{"n_layer": 9, "d_model": 512, "n_head": 8, "n_kv_head": 8, "head_dim": 64, "d_mlp": 3072, "vocab_size": 8192, "activation": "swiglu", "norm": "rmsnorm", "norm_place": "out", "norm_eps": 1e-06, "positions": "rope", "rope_base": 10000.0, "rope_fraction": 1.0, "qk_norm": true, "attn_scale": 0.125, "bias": "none", "tie_embeddings": false, "parallel_block": false, "init": "normal", "init_std_qkv": 0.0303, "init_std_o": 0.00714, "init_std_up": 0.0303, "init_std_down": 0.00714, "optimizer": "soap_variant", "lr": 0.00531, "lr_mult_qkv": 0.4, "beta1": 0.95, "beta2": 0.95, "lr_head": 0.0105, "grad_clip": 2.0, "warmup_steps": 69, "schedule": "wsd", "decay_fraction": 0.916, "decay_shape": "linear", "final_lr_fraction": 0.0, "batch_tokens": 131072, "seq_len": 512, "doc_mask": true, "train_tokens": 448800000, "steps": 3425, "dataset": "wikipedia_en"}
Each number is 128 + 32 x the weight over its row's rms, rounded and kept within 0 to 255. Layers, rows and columns count from 0. Numbers have three digits each. The size before them is the row's rms in percent of the matrix's.

# layer 3 MLP gate, 3072x512, rms 0.14, rows 2877-2948, columns 384-447
105:105153171085124126139114113147115153146133140135112190100127128118122131108104143133167126132159118137146096182133201139084138108182177146077146132161093131148144130145135153182144111092156164
093:159171141137130112100130099165118156127117133111154158121127111131120165196142180127117103069126125102095102124160090099128062192116123138102148121093118093175150097183139129128141097157097031
103:153176167105064125138135113127117165149187123142149131105109112106099148147152138093110107114106091115181136127129119167185112154200107173098123206105085114141124132179151122103104148167188142
098:159112114180152116104088165131136137095083113088106124142092169133146157081174108186125133105138137117149161155183137152123078154175084152224156127124141133124112120126093139162117208108157109
093:119091162121120075122130101148113173131185134174144141097131100111121179143115171147189151111102143133121127119081141111059142066120101110108151166079140171169127105080144078155146127129102113
094:119091152173083161116136140119108147155216120073052089126093170128212130063112117079190083154162109092118110162115136088174147137121151126160105184140142116120093104189166115064091142100176135
099:113127167179121134184108146122121129117132184084132121142132133194151045102159102133171153136120124162107139159180127101056108084147141170095165123076112145137178150046166161125165163129144128
096:133069131082127076073135155091150170127143104055147133076154058106145075120098115204111136134093081102138191131112123102164144117207083152077141108144113154113103117103120178079156137138137190
093:118107146169100110170106148134117074135195158103172130163127156094139116132112164150150099072082092166108116129093109082114126169112073121098118186148078120089098166111115158135110164098157087
095:132135146150077090115082135135148105060073091109098079145115131138157114110134100181138175146122153109151135159099082117150106128145153101151154118115125111125130118229166104132112129084154138
098:133144129120093161159092199139130092112140111138120127149153121123101096088106150152165097142141083145128097125126133174104068127115154128115110143104094198097156108141181146180189095151110117
100:126078105119105104166148137113077114109071111121124187171112118125135145096128131079122119094175134106110147147096164175053159165175108185136094132112132130147128163074054126192127207152067084
098:047164088083154095121094125113105154132112128151124085050105126146148208182133134143113156145165164170155107126114110155103092106188103133110113104159157128084154162158192152146118105145183141
104:140126118104110204126082124121111189127152166083078154160133087096142146099079120146132124127142130172103101161107092085139110103129143149074189111132044149096127119134095087157110087063152114
097:132069172128174136146107128066089106156123188131094151129071139152101063114154104105141132073107149140198143132074147135172109114147158152108126181115170137121135107130092086130164166098130132
102:113147126115150098151127153123111096119148139155134119140169135078123141176107161137179118142173117112119132143126168161057129133112122144101091133105093089106131163137128030141145119178161104
102:128147089136129090128163156158136098146163113212110120105098108104121224115094110108054111127124127082123140068133135133130115126081124134131102112169139139169083113034118124107108187077137103
103:090110120177151167142136116102151087109137154099153175158194175135087203109121131120173202069191118139093126121117115069133113128128120121126134133110113131125103157119155137123080129181143098
094:161169087130173119086132085142151115128112137091127161137162103141148126083119075108108149153149060110134131113131121127144120091130146123134132138177127121102110154116127093101082163145140130
096:090073117116137109129133129066136137120203104165148104069148119081111101154113108093104159121136157092145184111158117109132100098117167171140121172150072166100131123174136149127091127108123173
098:120129133092184116156096136111110183208154129005133142157140114171168151168081110123106158147149135086096095121174117159141138129205121096097147124116088099059083160084052169117167131109100091
106:094101111097130185060090138137127149093113174143113138116109118117161090132162139124143173117102177121103130106119145160081116129141118145109169101090140130125111113121140131164110158136129182
094:140141134115101138116105154127108123178150142153070118140099078113171126163139107144157151174124107176141076154189145097104115120095153180146192104093060113095154131176087201118194107158146129
094:125173145097155144092108170118112142136109109109141153147164094144096088117101097102110103139121193123102096182141145159072154123128135103200083115099104112108137145110138127139091184112144208
102:091124213114190142107093159142164146107181091144160062109082070172088161118165113148153122073143117157148074127080176135138159155128147140143135127131141089146168120175112097087097132136103163
109:119113113127152113122137132125084091139158186054168111120150098132090113219145157114087113093060187175110104152143112169096141212167156098104183130086137136145195116116154121163082187145110153
099:083154140118151108122069113121130164152132173102176130091082122136164181193164122112115109152172150171126158121106093148100110176113131101062125135116125118149146109164098119087142159131156108
097:118155119143179155129170199152153127140052073165124136145166133175148152099196098121165130130161172152115095139126134126167188144135161094078122105072182122135135093110137106141116138179110101
097:135110091109125097142128192112157142123139138169147102110119180104108080100091084147170116082090164150170156148163104142123085119185160189202163150164215142159045161116081103167109148111101126
094:111131129130107146078102096144121094132158134156136076171064142137144134145116141100151187150117087120113147122158077102126171084137154172156196158175109161160136137115112135135184085055150148
096:145098155108180110112079105092152141090095138112150140186149164120159145170125106076160175136129155142178098149110073115168115170168183203126125194163157108146150089095146221124162131138158164
115:172144151115115158098126175132128174134163129119088095133116186146147169083142136164129196156175134072085093055101127091099111169170088119096120097078130142109075110178178166119072071127137185
117:114080107127137146109134175110128109082122114087201128126075179133132169141109167121149118118149104094171158156078099127078110102115156133137179144097111088179101095134157104136098127128117132
089:154114102156061060178137078166153124096209100140188102086115127142119057133106130146147145136152083152112100105110119078137130106109153141070161080100120084140145109180109114129136093062107112
105:111139143060112122153128128113102113133149125189162096134111136114148133144089059097064159126122142100108116153112126104070160102106114156091127105130203144138101076114083161179073127136150115
105:147153131092133132128108130115095074109143080081150120169179093086112126120099119138107090113156138129140108142125138158118122136128132158109092135106140155097161096141173110099129153173158104
089:122110138134134169172142084126095118146162152150059144178157116087125195166098157101172120129174150124110123116146097158122101129156126085086113154118076108174184189070106082076143151142137126
116:138135134139132125143108168105118107144127111075096134150134145129158145130134102042132133168117099143102089114160052124197107130106140183126188185100100043127121119162146090090118165143048133
108:061115133136138142057164242146115114171104110135134108080141136130135074162079149088145116131133064146086112190180153094113137124133128123144151096137163081119118200127113108144144176139156134
092:164120160131131094160147158137151101147151091098131075134131150109190139123172172137122180108127066143116125109128153112171119126150131173075148104132139116156123099101171176132129148160132120
093:067145167073132138092088112104108098134189079117165132140125116128155177161135102097100074149135181082122067102149155085182188111103123144057080117112161199098150158140143179127128140106136130
098:095102133159158079103095158152125108095074117132126137146077156108090115122091155167178132041142130090125153157121175143133127141121127122126083117112155127057153092158158106148167083108118153
100:114157138053147132155095143181156116142153206095152144126141202078075133140118078097117084172098122085131214099143145149117102140166112107110101139168126117121115151153130132142115102178132182
099:119131177135099056091143159164182170134090184197114120112175148165151109158088135105138116106172144081147137128125146122139117176110100165105134157133114076128175087174118093101067139089135084
095:134113132170100198087109141147123161073122166133168117120115104142140153181143090161123051108149142113129168112133142127116109121097157145139136089097087142134127126149146152085140210121133073
115:156103049190142085113126187164158140142147086112159157158098127142151142146082177198124149111119076133155136107119146133151148127099133117155104144132067090069125108141143117176147128097084101
093:091132137132113111085137149103140124113129188183089131069126157163114132098098101129163156085187085147156147080085126136145139145096160134111118148106195129102119087115115162098101054112164130
105:135140166096189145156145103241121084141079127174117090165128125155168096113113121109152078089127139168098073140138058137136141113148116116080112169159139130046103092150135202117190130167169107
111:114081138157123109139082147137097102150129100098092141131077127155135147134125128156118174214129176110132172105190150130083135128144103145121095145089146130153055108122147168115129118145111129
099:120129126149165145181084130143153119158144115112145099147123144128146112178109135123094168139129106070181127146054212097087140107117110133130158094085107091169102153089098195133176062140123218
097:101135145151101124101073162096088173131126122167034105079120077159074121117091134147129128107174149126115074111136062181089104069129110111146107137177131105139071050178146165173118139104175088
099:141129092104129153180108195165090127068144135207154144129114167134090104062163101062131174155157125121190128154066175103138128136081116128138109152098083114187167119146163120112140122128159139
090:101171091066141088162087169113135141213129184172191148170121145160102102161122177108140148137058107146119141106126186086097114090114097128060130064130099141125178133151156119154113148097124148
095:130139195150159155140091079168050088139167170123092132150022137113132090176125099134163137166115129080126144114122128076049139101131125105103066122175105142146073140101109152182188131145126207
101:115137147092134099118117119161096166173143154095130177126136148156145212176098149134148120097126115191071109098144090119107170112115116090106125084152082127113124128111141113123195162161107173
101:149112112155135108103156172163143135115133163154073127129080132165139145162156087149096110100120114131116173129103130112148192138165051127154097143106106091103126104118156150185139130146158101
096:147153097123088154149134186124140090158129127166110155113115147177115110098199158153153095153137194155183145158121181139127110086114105176155189113119074143155179116130108063098156148093133166
094:169099132126136120179124107119135102138179107147109157071091102140127090109135112088209139086099069154125108131098163159180088127183191117123091149178127139153137106123075134166134118129147085
101:056148145202177105110158055144095140121135141145142198109125128171135124095164107140140144089151117092117112119107188135131158129097140086091129106106120101122141102173075155082084092067137131
103:107139086139140158132148197109159110082155192152190119123138126149174120119092134135127164101080121121152135113115088108102115120125119183112118173153072182140171126137099155137102114041123077
095:107109181165113155166104108147117182144108155081123097097107133131095118043105091126129160164164160156116168185097157098178129106077137108143110143113161078156203131109179131089135097118155179
098:133199161112190126097088150130109100133096160159116129054174136035146080150124168151145177105148156127102188153140139162178159103198077099077120101126120123077159141083122183094143059156142084
091:129147106100087139102118184102137139093138175135101156123127141154074139138091109165107151088166179194134123115144079163144116122174127111171088121161124179190084154085164082186127211116093125
099:153109119139104064134119151102153133141128110102163164125081139140101124104163121130140190112122173184130112116171101148084033164176149094147198116124055149206089116078134137161109184174186093
103:135139145165120086101126170130111105145114104188138190135137086136082093096151162106151126110071133089145131130148126105114094109150156111130146097183130108076141147145140070145129145156072112
094:152154155088139166172063117151182122147156154086120156102178089099071197142197090164126185148142143131140157129128148173075149151107104157128063143197153156148089170120127186115143133124123131
102:092121150137129131128148099076107123146099165109088144119172149108087201101092155094134099053130074140045125125083071102116167121185127052155162145089125165171168187116172162106154111054129140
105:151143222114124128144136157169118073095130137079091074084160056209167115145210107109131157159110145181060129091081163130136151084122107094091109120113127136093152108098091086154036148143069115
116:149125104100127103151120170045142107119148136118115148210104190112136163129142165126146127066123145141119122150075178135107093152085016148165110146160132048102123112092151113148122130123093087
103:127122175191117134196174175120141167165130070107219102104102124090147158148191143123114115106133057141126090103113159145104143115095179142178115085080152116114126163149152152162122098107138111
093:110086071084108099114135070124162066185083139087078137107098115146121127168090099141149147092144148185134072169136099100141088129093119131133144106155095149096119108173111128119115169118167166
103:116077083141126163209113178160110064153108100153140120152095115134121110112129082128144164179198103132097173122131164193149112123141130194067143176094134127116123148164072112153132144117112097
# layer 3 MLP up, 3072x512, rms 0.141, rows 2877-2947, columns 384-447
106:123141141125090140105118184165123122143109094118117083074130089086118106072171194165091136145033133131081202137108053133111143107176117103126158136144159157168107177155098117065124165122127070
094:120128157178075152140078158108140141115056111149120152129048128139132100148129128101144139082093189096148150090155161129119080068111123146092151096137182153117157137148075157121160121163094100
100:115122128135178135094148134158131147137128158132161107140124102142232162154114141145137122144228085142106093121113137080119123097146119164134070091112135176119138121085164179120132170139139119
091:145130103131124127088172161111159104186120126101144105154079112085188134088151084141092103126105073130136148129166135118147151139149128144108096086156114138110167109105106150141165158126133129
095:146136146130045182173131182125134160129127122150115114128135078090151144166112126121165117188087107045093173147171119144089173194093133119104126069166125089125144160088120102124118123088145157
093:121111147109156095130127159129159125149181155180091156159160189163093125146144125108153145102077056138152120148118168149128141191139118113131145192046116144090134133123140139158123094149147122
100:143171149175117117118118142156197147146092122087093109158105158176179111125123135114180129079116128123138129087150108154103168188108135092084089106065138111099141177142092153160168133126149141
094:127178211090132193136193138147094096140146121175159100093128160067140104142163057115087109172141166133052107131178155090186106138133127143090182090081166151101166113122128087157099128153061125
094:147182147096155160136080073093095153120182081144168057065102170069127116078114145119103100115105138108137089156201121111155185086102086085127077067157124103154104117077129129120089141153101106
092:150127107172111141165129126108089171135106128160140060201143107085105078088118036088103155103041122181087115185151110157145149141154146123143149128103169117119176155130193115165063160133071189
096:171191144189114152131131170127128133144113165094197157193144114136116120204113147092147180060148107119157137118174067148112132168075053070119151122144152114128163133126149135163171160138104158
099:067124127071147169139115118116173178159125219127144157103070140154119183114152100149118156144135137144113144103129115098153153162156111146188103114087157125071121131107126111183128129145098155
099:140095129129059142141105071207143117097110084157155189173145174125177093110118143127111136130141156124130060093150164111141115123135112090124142130135118083121157164142116148188119104092091144
101:133119101092173118163139081097104137139118120142087099104081104137132142108159110111079100119165117127167107102124117136142115162150118112109173116046118091122127117149199116054113119184175125
100:143173134099135099104102129123083076149123085078067115082154116108144134097186118072106153163108149081104072108100150119106128050164153142088077121190116155129172177087179139083097128169169114
103:140195085130102156150141102087156168179140134141123138100139102121094072151165079119135132163084133154092125154098173125130098123187140149103099101118154198144065134181096144094114108115136162
110:125104130147143144133117150130141155129156174089147118174143098173102073174110143132145149104104127140127132138097125170161142141094149131112165165091071146098121103130118142129150085140127129
103:103097102117101144129099208157139185152131112121070111075137129188094098097156118147113165156106084117093070152124120125119183140060104078138219113151160114164114113128108142107111100153137068
097:122139205172151140098131123086179110133086156153179108114106130155068153133087159151109157143145153149102128126147233113139141108097087131196078131169093118170182099105131162149202128091091176
097:110189116141173125143120099160099106111062121089164139122111162206122096067122179143117148129171154127076129123184122102115118134147078022096103149108090066136148164149132125099199133124080141
099:120143121141131115128120148114125129136090109111111126128109174106095126098105051118139158146185143110165065088147048111125180127078164055125147082076057112100102100093111193112173112132093149
107:132083155156112119157129179180207098151118155102074198120148134126135103164126168156104126113150130115134101147163065152155144059078129152115078112049143141160123117160146154141158094113142125
094:158113086118175165184117138131133158133159162156128099084168118107130143146136142128070115143124111106104190140100105141160120178180114147150134101105128147122119129074087116107138071138089116
092:124066152114099058169139118108114088161146186179147079111102092085135121073143089145173099125132153170125123097095078119088100090109145150138147139103128070114106130084108112121131141132110109
101:082143140058086102154223129136150135118155151191095115114106147109123116129150130114101121093139120118186081152121185150126132165151100156130157154117114117140160096133163135070078192166112150
106:136110200151133143123166129169171127141076143105147136177180149149115154129111120171132069097146131107131138110170152080169183105116161166167149101109133124132074125157085096120072119148136154
097:113133135102133076137133158131164126110098169130071127172200146091137077111159115081135052111069138158117115154130131143153123129051139152147199146164099092101128150040138095151138101146152068
094:057120126162110109123110094154110163131141124119084157059156188139124109121082131141114122096136139094143143076097197160151073121109128204158115144159102110180132116167095107108115081137128124
100:103103139139117140061154140151124125104059186177101108109154150060144113120102118122093137110119083140147122126119052149190121136034144074044100100109117103168111108131157090048113114188145106
100:097159107149088109156144120092141108115164157111144191098137135108096209165111145141125145045160162096117152159124153143121136139105079099129167114173168136079145133093177183133055111097091142
093:103166153226145090135177134118138111168141119141107155081112086160089152090122139166064151141114114120099166126093185162069128114159117088107151094123135120101114168120128173158136130107134150
113:078163153098111130162142149147109148074080174086106120067116119133048103112133081154094119190080110135082125126170135104141104074134135112162120083136120090159102076111112101163096122108139119
125:104138080088118161094112128119126122091148100118171153126065140147111119146090199139165100109167146130164156117141075141110055085131120151121149137171094113164099072159115088187095122136104166
087:162126087158181190107099159127121133117116138107105131132108140099190113201096091140077094140141132139147149107127107090072141114207150178124107151213160145126160172201117135161128094122134122
109:132102117131107109156134097106139100080175120157090164071123131109170164134095125091160122092117153134138085130135126116063123099117096111153090121143126129143179120098178108158032140124127141
101:136190137137131187182092153146161116155129149125182075100077068100077120145162102090190040084122106132135096120143147138131101123137141178088148101100149114171171103192137157137129126111088095
089:131112190135117170132081073078132111095175173146067162171127085118149163143101147116106133101079217091119113168131081166090098102089130133108083179146125107119141165119130105086066119124099105
114:094133144063120097092153045145130060140122123195133115146158110121149094185072110141174043161148143123106133153096125117098158154135117255123129143147153173135094059144145107148121113107102106
099:098151135193110194043069198105080125157094148107156069158088092156108087123095119102122130091102081136113161110173092109101152211162145116108136109154171100133140116111136165115181152116184100
091:103157077130158183157181101142157058107136158097107124174134106173119209065178127077127129132167138099100144210152122109124118119112114151134094140128087082114159136197236107099134164110123098
097:119125098217139164167145133123159147110129111118172061159166128141130122140150147090116164155127129142114128102137095145125110113137160104072111112074078084148117093074187112120185088161200151
100:152198116192113115093173132150087156125189141084115160222125063140100115128131167167197173083104139126093161158057103153142087162110115130122102106098071116130169159135138079107152076091088114
096:126113089150072047164174182150070084173142110156126091057169167082169163152119135155098180120134173096149116150175150122101151110075140096172085126162150156151141116155192158109139100157182139
098:150098153097131177150196151152145111204077121124137134086111098108117126151144107100119095145111093182177106106132132098168115124208106162074120134084173075111159175135160144140105153061106144
096:109121075125135150157091113131213101154128124122156131147105097134135210124141113139138132080127132142146156153126136097063155163135147161130133089167123153145145136109160084131138129108167116
106:116155123088139140156096116165107093138103158134132132109109156146106155118144129140121174153095114159085135155148198135080093104116070122101123146174125117109171126141163107075140059118132152
094:141092119082166119120142093166061158124159102138095157133194103195177100134070123139138058123112095111078080193124122164126123104106130038155156138122133118078107153130170130103168178100125087
100:131125073109140144136112193178058124119149089136172134099125107136102125099113119066125100137077143148154124115147155150066106150059093115118089153202148136143175146092117161174180126151128147
110:088140111163124090028119143121183101160116120099109109155108193137127124142136104155140188195060163163095134123116113155150157116146102083126122105146139082142113106162121176157170113107122122
099:113141159115139079163123080199112056130145092105161107104121124126175151150113106071151137147169133129116106166074160127085107149134109150113153132142141145156119151118109129117179110126112153
097:109142154124108137141086144113127130125133115171146128098094064131118154124134144095204150090172155102128088133065095135115126146142144135178116108122111153133110149164138143159122154109152138
099:138161147124132114133110128147132123184165156112101104067117118155187152143128081126083092126133128125117164113122111094138186091134089173102107204124114124088085169136170110096129123080130095
093:154144104093088159189138122204154120158103156103152130111118079084126146139155123146149112189120105135175176079069125106122121065147106125166120151145092152149152110146126043129058158080086159
095:163113105172144124111126122064154078026133099178158168226128176113080124048124079159135105134139162166106095091141142157144104118132192169115062136097038103145198076092083139076158116083119148
104:195108138150151170136132097131125094130137165186089095090167134120123171083129053131137142098142121123123103139102122138146167115085171119146110115109172110105135155147074119126132127046107162
108:171164116144123117111112202180055144147098148209152096098108163155169081142141146117128144144112136125128153182141115157139148141192192168036162114096148094153108149177148075123152108109155060
096:151130138092115138102175124124116135170101163146133174103148110159152162124147114133154127151164157150082148117127121091066142133119161100144089105098125120115111119152117125153142162188139134
094:115114091121140096146100143119118167127161103148118205175142125184092097134127145220067108122133150125123152127180133195133158149172152158130132087150134133172138065163110125066144114102139114
104:140173155104118104092142152190185110163105053126128191137122162145152174115133086138109108137030119135063078142163185062091169084165098122123116121127131083123096146141144149150122094086128158
103:160112133115126118141151146125145082132129127117105123151131136142115172121135135147101145141131167153124097193162087148107123144115096137129127153133207127099129120162138106148173075115101096
093:111120177090167153135123136121094152126118137136121140130102180165132095110119097083149134145133143138139100174116104112212147134090178136096094053144113137115160171182137171116057113168117113
095:127094127159181123134112113123127095187167128180110088132095161145088139124177069102143132164135154131155108070087129155104152131066149093156114141173139139164134061139106127162190096094143095
089:107150137151124087135151109120152136139114080044111085147113117094100107089181090107126135093182106105167109117143126123139142142111144148083089095117082127191140087136151168131160141119191070
091:126159179149183122101113123137118071076127109119168088112184118077126135150089146141118136091146119106107136148080138138175153120134121147121072114156151174077159129137067115094115131130121117
096:157194151118100163134146131104076127175088123117091085140104120148102153180162147089139134129126151069157137116157147104068111094140149126102159080169098137122119132098138151109051129152140166
090:091152120153109165162094098153111127159122156098154128137126116129134106158100113120124137127098101124137144172147169121036054136170106192054158098118114115173177155149111134186108115116110117
104:134095076158138122105091123129098141136121126138119133152111146123171108139108179172082147168148187133124184131094158148131125106113092129126089161069125060136168122122110148093187170099081108
102:108153118155148181170116159149153122194152125117176162123133167182077174106106102147079162118083181098164176113159018176172171117150122112155065138158146073184157109109153128092145111138179139
115:134188073130143145118073145093077093081139168136075137151078138122169074123133181141178079102125179129182125159136105125119086070131111129110082138189166051128074150095156145102118149137142170
108:112093139153133073147174153122112085124131129094148168115163148134149080126108108099139160160123078153150141127121116134122119154161087163166109165112092080081045094131136144101118147166123184
093:077059163102148101122117026146126165104131147177084145137114176115066150143127170151150114099133124151168164143103125096137146135134118109139058092128128113056134096153122111124130210131159065
# layer 3 MLP down (transposed), 3072x512, rms 0.137, rows 2877-2947, columns 384-447
104:117179106049168130183130160145143130118131082127157164135141090161190173100110177153161158126089099155167126164150119077077117093132150144078100119143137148140107149162156097189101167066165137
101:125104148122063127106135163092138184110081139140147187099145091120152160156089100165144165152143100140153089164089161140131150165130138131106089138110061098124093155124134128118167154109127062
098:106124162129093129097138145134092152147139134086158145121110087128140138139113096135132122075098105135178134108107135111142119115117147076160207113135115140152140157185184074165089077119120131
098:063100172063098145192153111113146121120154149125121142080146131149086118195094124132135235124137148193097169100093150109111187061085188157120129155109133174094153125110139124134119133131119168
093:143145164127100094124100048175147148079173186126202106129115153104142102174123113148144101105091167165174155105071103081096163107138122143169117178110133078130114132068203119141087143143081154
101:120146106114110124099159116108136149156088142121123084079161138067207126169110114189103154094178171123132131152091058121188092088149119112170158095134106114216080154161113111105117102153089148
107:177123081106141107108170134166132119133126069124118165088110108135138181117118132157121145126164135079095068209120141165114103119094100112149171149200164125095135166136111169116080141140194113
097:208051034145188119104105117154117127151191169144147149133091150102091160153143117139090121170076104189162097134112149153073098111072138167110088116188224105143090096158153111115072112154106173
099:103145145148149098125159105141175092149121135106102166119110095160107151072163117151133090102076113167104134101143147115114068124119173222105122163112170099108143155113136129039084178120059161
098:160128117157128147148154122125074124108149063158131147101137113124124128097088140156199140210117120111195143110162170134155151067136096143096143068137113164141128177101040103115150138120170155
107:121151128073077162130098146082114123128122157136132115074080132122157146145144123117062159130154122096094113091102096119040086126097114168118100125127066084216150134145088104139072109124118203
100:131107094112107131162066210166156167125119105167113078168130106121164169096124103179090134126097148095103096131080161149148113140133156158109141155121123088116139127124115118126166081110150131
099:228078207073132132136114135069144180172143148136118182081118104155123103166048140124118104095165126091134105146091095145094138099116086152133125092058190142166108118131166132156126176161114113
098:108179111140137129123148128191096147125143159153151123101135125153081097107145126176070107134094102119127134166138132139108134118152150128175108168206152153175156154041072165154111142111100135
097:174066144182144140161154188108133119083071075180217153130103135128157127143136126181170161131100094124187116155175115172094108084138099132157150124060091183172099123129131034062124164102040123
098:167113141158162132179118135122096111090179099133119135118146116108097150131134143184110134117159149115106146171146111150056138139147134097130171085084066132142082113110126135132149115083129154
109:121088206128155158110121166157111110133184123105137132179154102138092107116132109104150066077127097135162115106115139107111097144157149081140131113139121113102167228183168131171090172130098158
103:105125115127069170114115143150148142161095156151154185154154062065101118090079123115136178158069115163139101125155085125128162143111164170115185195135117144121154160158183115142152142132106106
099:087080142129156135132111159126100200156180134144106093201099103067164116168123120144040177073138223136085109147180152124101126181132140157153117109142063099132192113097113176150083054170107143
099:137102123116143141128129095136077098140164158188122102098127121112165135117103068102133074117117139079135108091108066119084111108108225094137113109170062101144128159176090191130161117136157159
091:081101149064085098100126189112127136163127161127127099124137062193135121070129170188139131106134118100149137141082212082135165126161115193117184173154137092123129138151121136111142079137135100
104:042118150098112131094139112091153115110148159104128080139097114111101143150087170135139122162145221096134109184142143172124096091126114153127152157148094162113124163079150159098160086150065155
100:159185087119179157147099080159113120161171135102175111091145071130150086189138133164174040106096111186159071134170159174163091078153147102159128141148089086106185122187057165120113163139143140
099:120110141114117160133101138124123142126146103104075143170191077116147136138113048107073125168117158111106137111145186079122113165111125093182137140132155116136116159163128137079124158153130147
101:129082081144100122138116135135128145126090133145109113231111111162193109125122099127202132127174137078140127173144134097130096139087175135111137105109104160116160119096062111193091109149103108
100:154143055168056111119125130085160159117149120111143121118159113142156082127102148133109185138182098152084146142143207130062099127098073051123150125105127109070241176090112134174098125109109107
101:112139126159129171154167150128090152164111127146184133122119095119082147126140149080129149111123123103126138138174082077161135104122163097075136088159094141117155158195135152133122089146146095
099:143104207142131158159127158109169094107107086145143082137135093078181108105209111114103065076089120096085121115121119174116160108135124119070165037093174129182100115138196150138133150096129149
107:086136171142178142143094129094079042127106141119148177097119126123177110157188203112085102180174064084153080123026110158148141094151144154111046167103109178143175127140159123071102104110130084
099:140128069104050130101151061090126149142139091156140128159140144125144139126135078146130087145106150142154139084117137086157161037129114092130123132163059167106168132177127113087129075186122164
095:075083163104074112146104111169118170107146168115155085091089144166065118060078082164096143117104075107139106124103104106098208151090090089117147135180072219110142189088154161155154138132154134
097:152121139148171126160087132164143116185139145131052143180168134143163144167072165138207149090120145101092206122106072087163169159141154088091128176149141122089128139174104085122131149122075137
107:109129174118165146110072132156153184090147096044055137110105120077099161116115178145125156095169121075168164109155123124120132091135146107138095083155135103096141174131123131159086083159086096
098:152146142142109074129095140165118152147131097136188146126081121160120071135175132093100110095215123159146146101142107149205093092140137151087133120153142103147129114127082109139138136064113166
104:115175137095104140082159113123125149131115111152144114148163179107121106149068151135157139179116193085078108140136143120152123134082121194116195142101222109157120124206101097172109132090148159
103:139115097146116129186155083110103108118091159145085122102120122134070077074156133093067155198054116103093114157107082164122147105084109122080207125119126125136109161167149123053148111161139138
095:134093111099134090179134097112114129081088171102164128114154091084048064152055147108135183113144094190059145149115170092107112106118142098184062093115141166123104142045127142137075130124130122
108:095095160137061142142157110150133107142133098218165138178142112108060102118072151112155131027105148117122119120173116117116131169167105142149183080137123187114152084176074173099176127130117131
101:125168154141130112140107104106076120072074150140115164120163144142120098130143130188215143116111153074110144122149152165079111126118194084131145128090142143121143112167132156091079114117149148
092:111153132162123161180121128075178132133141134159101131112136121141112064121152155168180172107112122113140104097164075083099109117196145089114144178132116116140135141125085073153116078121129184
096:116092182075174154139105131139088115154107129157134135149140163135095153122085108151126065114059128097131129159191157148183175151066127135115100161131155146153131193162085160088127157109085106
101:142150136132090194152189114173178126088145127119108131085126182087119148190067096105110102151170112163154138093124093134109061159152121103108125179143168118140117151057114151158159167134103136
099:166108178143125171158089106137105107109146132129132116151139127142171198149183075143136128130137123109093140076131129156169102095099120088129054138135123130110140103110131179148123134149145157
098:077095135121115076158128203130085125108105123127054186115127127082162089186134200125135115099128130103181122088100119122067111133075232135167108110046128137074122147173107124111100136122169213
096:097093155140175093121164157126074168112131146151066155214109132137087097058146181108162185127097154118087115098197196133048182129137116124092154196154149103122130217153084123111064105170118124
102:190096073207143121112134208089083127158085076096140178140127086102119104186105146148116153084102088087146129137101163080141149125110129048108136081099116116111096109171134104159118081066103151
098:134099118136133140228119178098109110136127045105207124157160121085111080159165093151139160153143176123093139158116105140156122128130103125157140142163111125178158175113062169189172113144112093
099:056111119136106129155150145117085150110134138132122099124140174110117136154162039144139152158156138165120105093072115146117147118185073138162130133169096112101221137095153157175133166121151097
103:103129135131112150145122146166093106149200107091149176102150154141076123130128157145097129154165121171107089128126120126137045121091106149136147171129148129098060135134095129130119176151115123
101:118125149156127131125174124131126123120199128141058117136104148092098146134111141125112175129066155158092181117202143150128138124101156115130182122096121128159120106083100046152182130117079174
103:156142113115205087096129072106197192109123144122139073129154099079194134106147057116059116205123149092162180131152112143083118144147125152109106131110098118138112107086148111147134153115103096
101:138089144139138129124127124077202066132086087136111132175111130138078107092100201103126129182067161071146136124121106103125113173149191102120075092142173129143119091143095138191100117148117133
094:100120162152115114195098110124106149157062135193069154165083114113071110104133131186119122116088096111141164147136119104175157155111118095099118143124131114130143109158082157178060109145164111
104:156147115169148095121159148088151119171119126078131159160152141102136114139081110119100143102183148175125109090122088154152178122169089138139129138089091092162133171161181096093121160090118086
096:142127065101094121147145145139152170084053056111186148114094156065146137181133108151140174081108078082087145165193119147161129173081120110151188092193118147170094107138198105109168121131134069
109:113103100089122146130061126191139133148122160123060103146143136123116099149057129145102135104189142115176155079145063175063103143083172160100181122147135074133096100113105065138113141163136125
103:113082151173115131150103157108073109137152151192118099163133139093069136105177096164128138143086119116170158078049126103052155150092148157102166110129143181102117107087075133098149148157153135
098:112111130124149125121139151168144199090103118101110135110121128110125118099173143062150071105162111118124139093089117136152204158145126132146172105000142106121136114067111141100098092111154113
102:099051092121160130125109083211086098125070096139140123145126092172079150108131097133169112157202195087152128170169077113152158185093095189161112129118154147131118149098152123124109129136093091
098:104121120096147105076115122136119152110073148152117095132128098171155111092107144126103201136135130086145109126146094105087159078135127146174144105091081083117107137106103201076094113159183133
099:093158089084065136107144205097105143116097139134160086134151061122141103122058184110078113125062108138129179071068097159131161131119139122102122173123145135155136032133138145170108119146156146
099:199085156141187160124186126115145134207148148122120118120098125078079062091127147105160133147098171138111122068144153104113123138110119108135136105188069123114182083121111192065179123119167190
095:161189112089114116105133066125148134097028151124158128118122126150106112064117096114184114115138115120138083143089075103109074127117011180150113145113161112100072086178116115140219121108043090
101:081124083092080090126156130103146163190111126155073112138181166110136089098141126205102153127136141083170103103113104122120114093100098076126196153168130103127104143127187100138144096153157130
104:082033112102126140118133095175109155096172158176143143146154090096133153150124187159101112190141144138090166149066148087164177107156157112109189098255132101132150088130121166182207103150102126
101:124083104128143178064121135113138132123119128091057198119103126133179133142196152135131140102096122140125157112132103173149108144209112142122152146118153119138089099122146090117196105174118150
099:115128173099114111110119146124094077172117101037130144164170159125123165118121116119131083109137140148158163123082109154107118117163125130126123138125156149159146131078125156145174135111115105
097:120105123192160164101142124090108187089149145118154053066102163119053116178141133108090148132122118142146089154137132103187125109095079110120133119101068161126134136211145085125114109133112198
099:122131117144132087127149088090181179169107128069151172120120144153117139147092124113087131065122130134111130111107188099137133108133113085121077176139124072163101153169125086143173130083097093
098:125165101104088098094113166082158158135132087157128144184133107165169106099119160147092144108148137108179113114099179132156205108135170143135141088135126119131138133135098097139065063138095104
096:120111059161063129127149171075135148130132071120173149144116091138188151155189125118079175169174136151106113095189116142118152129074103183116188182115081069110143154097211093175130065108098122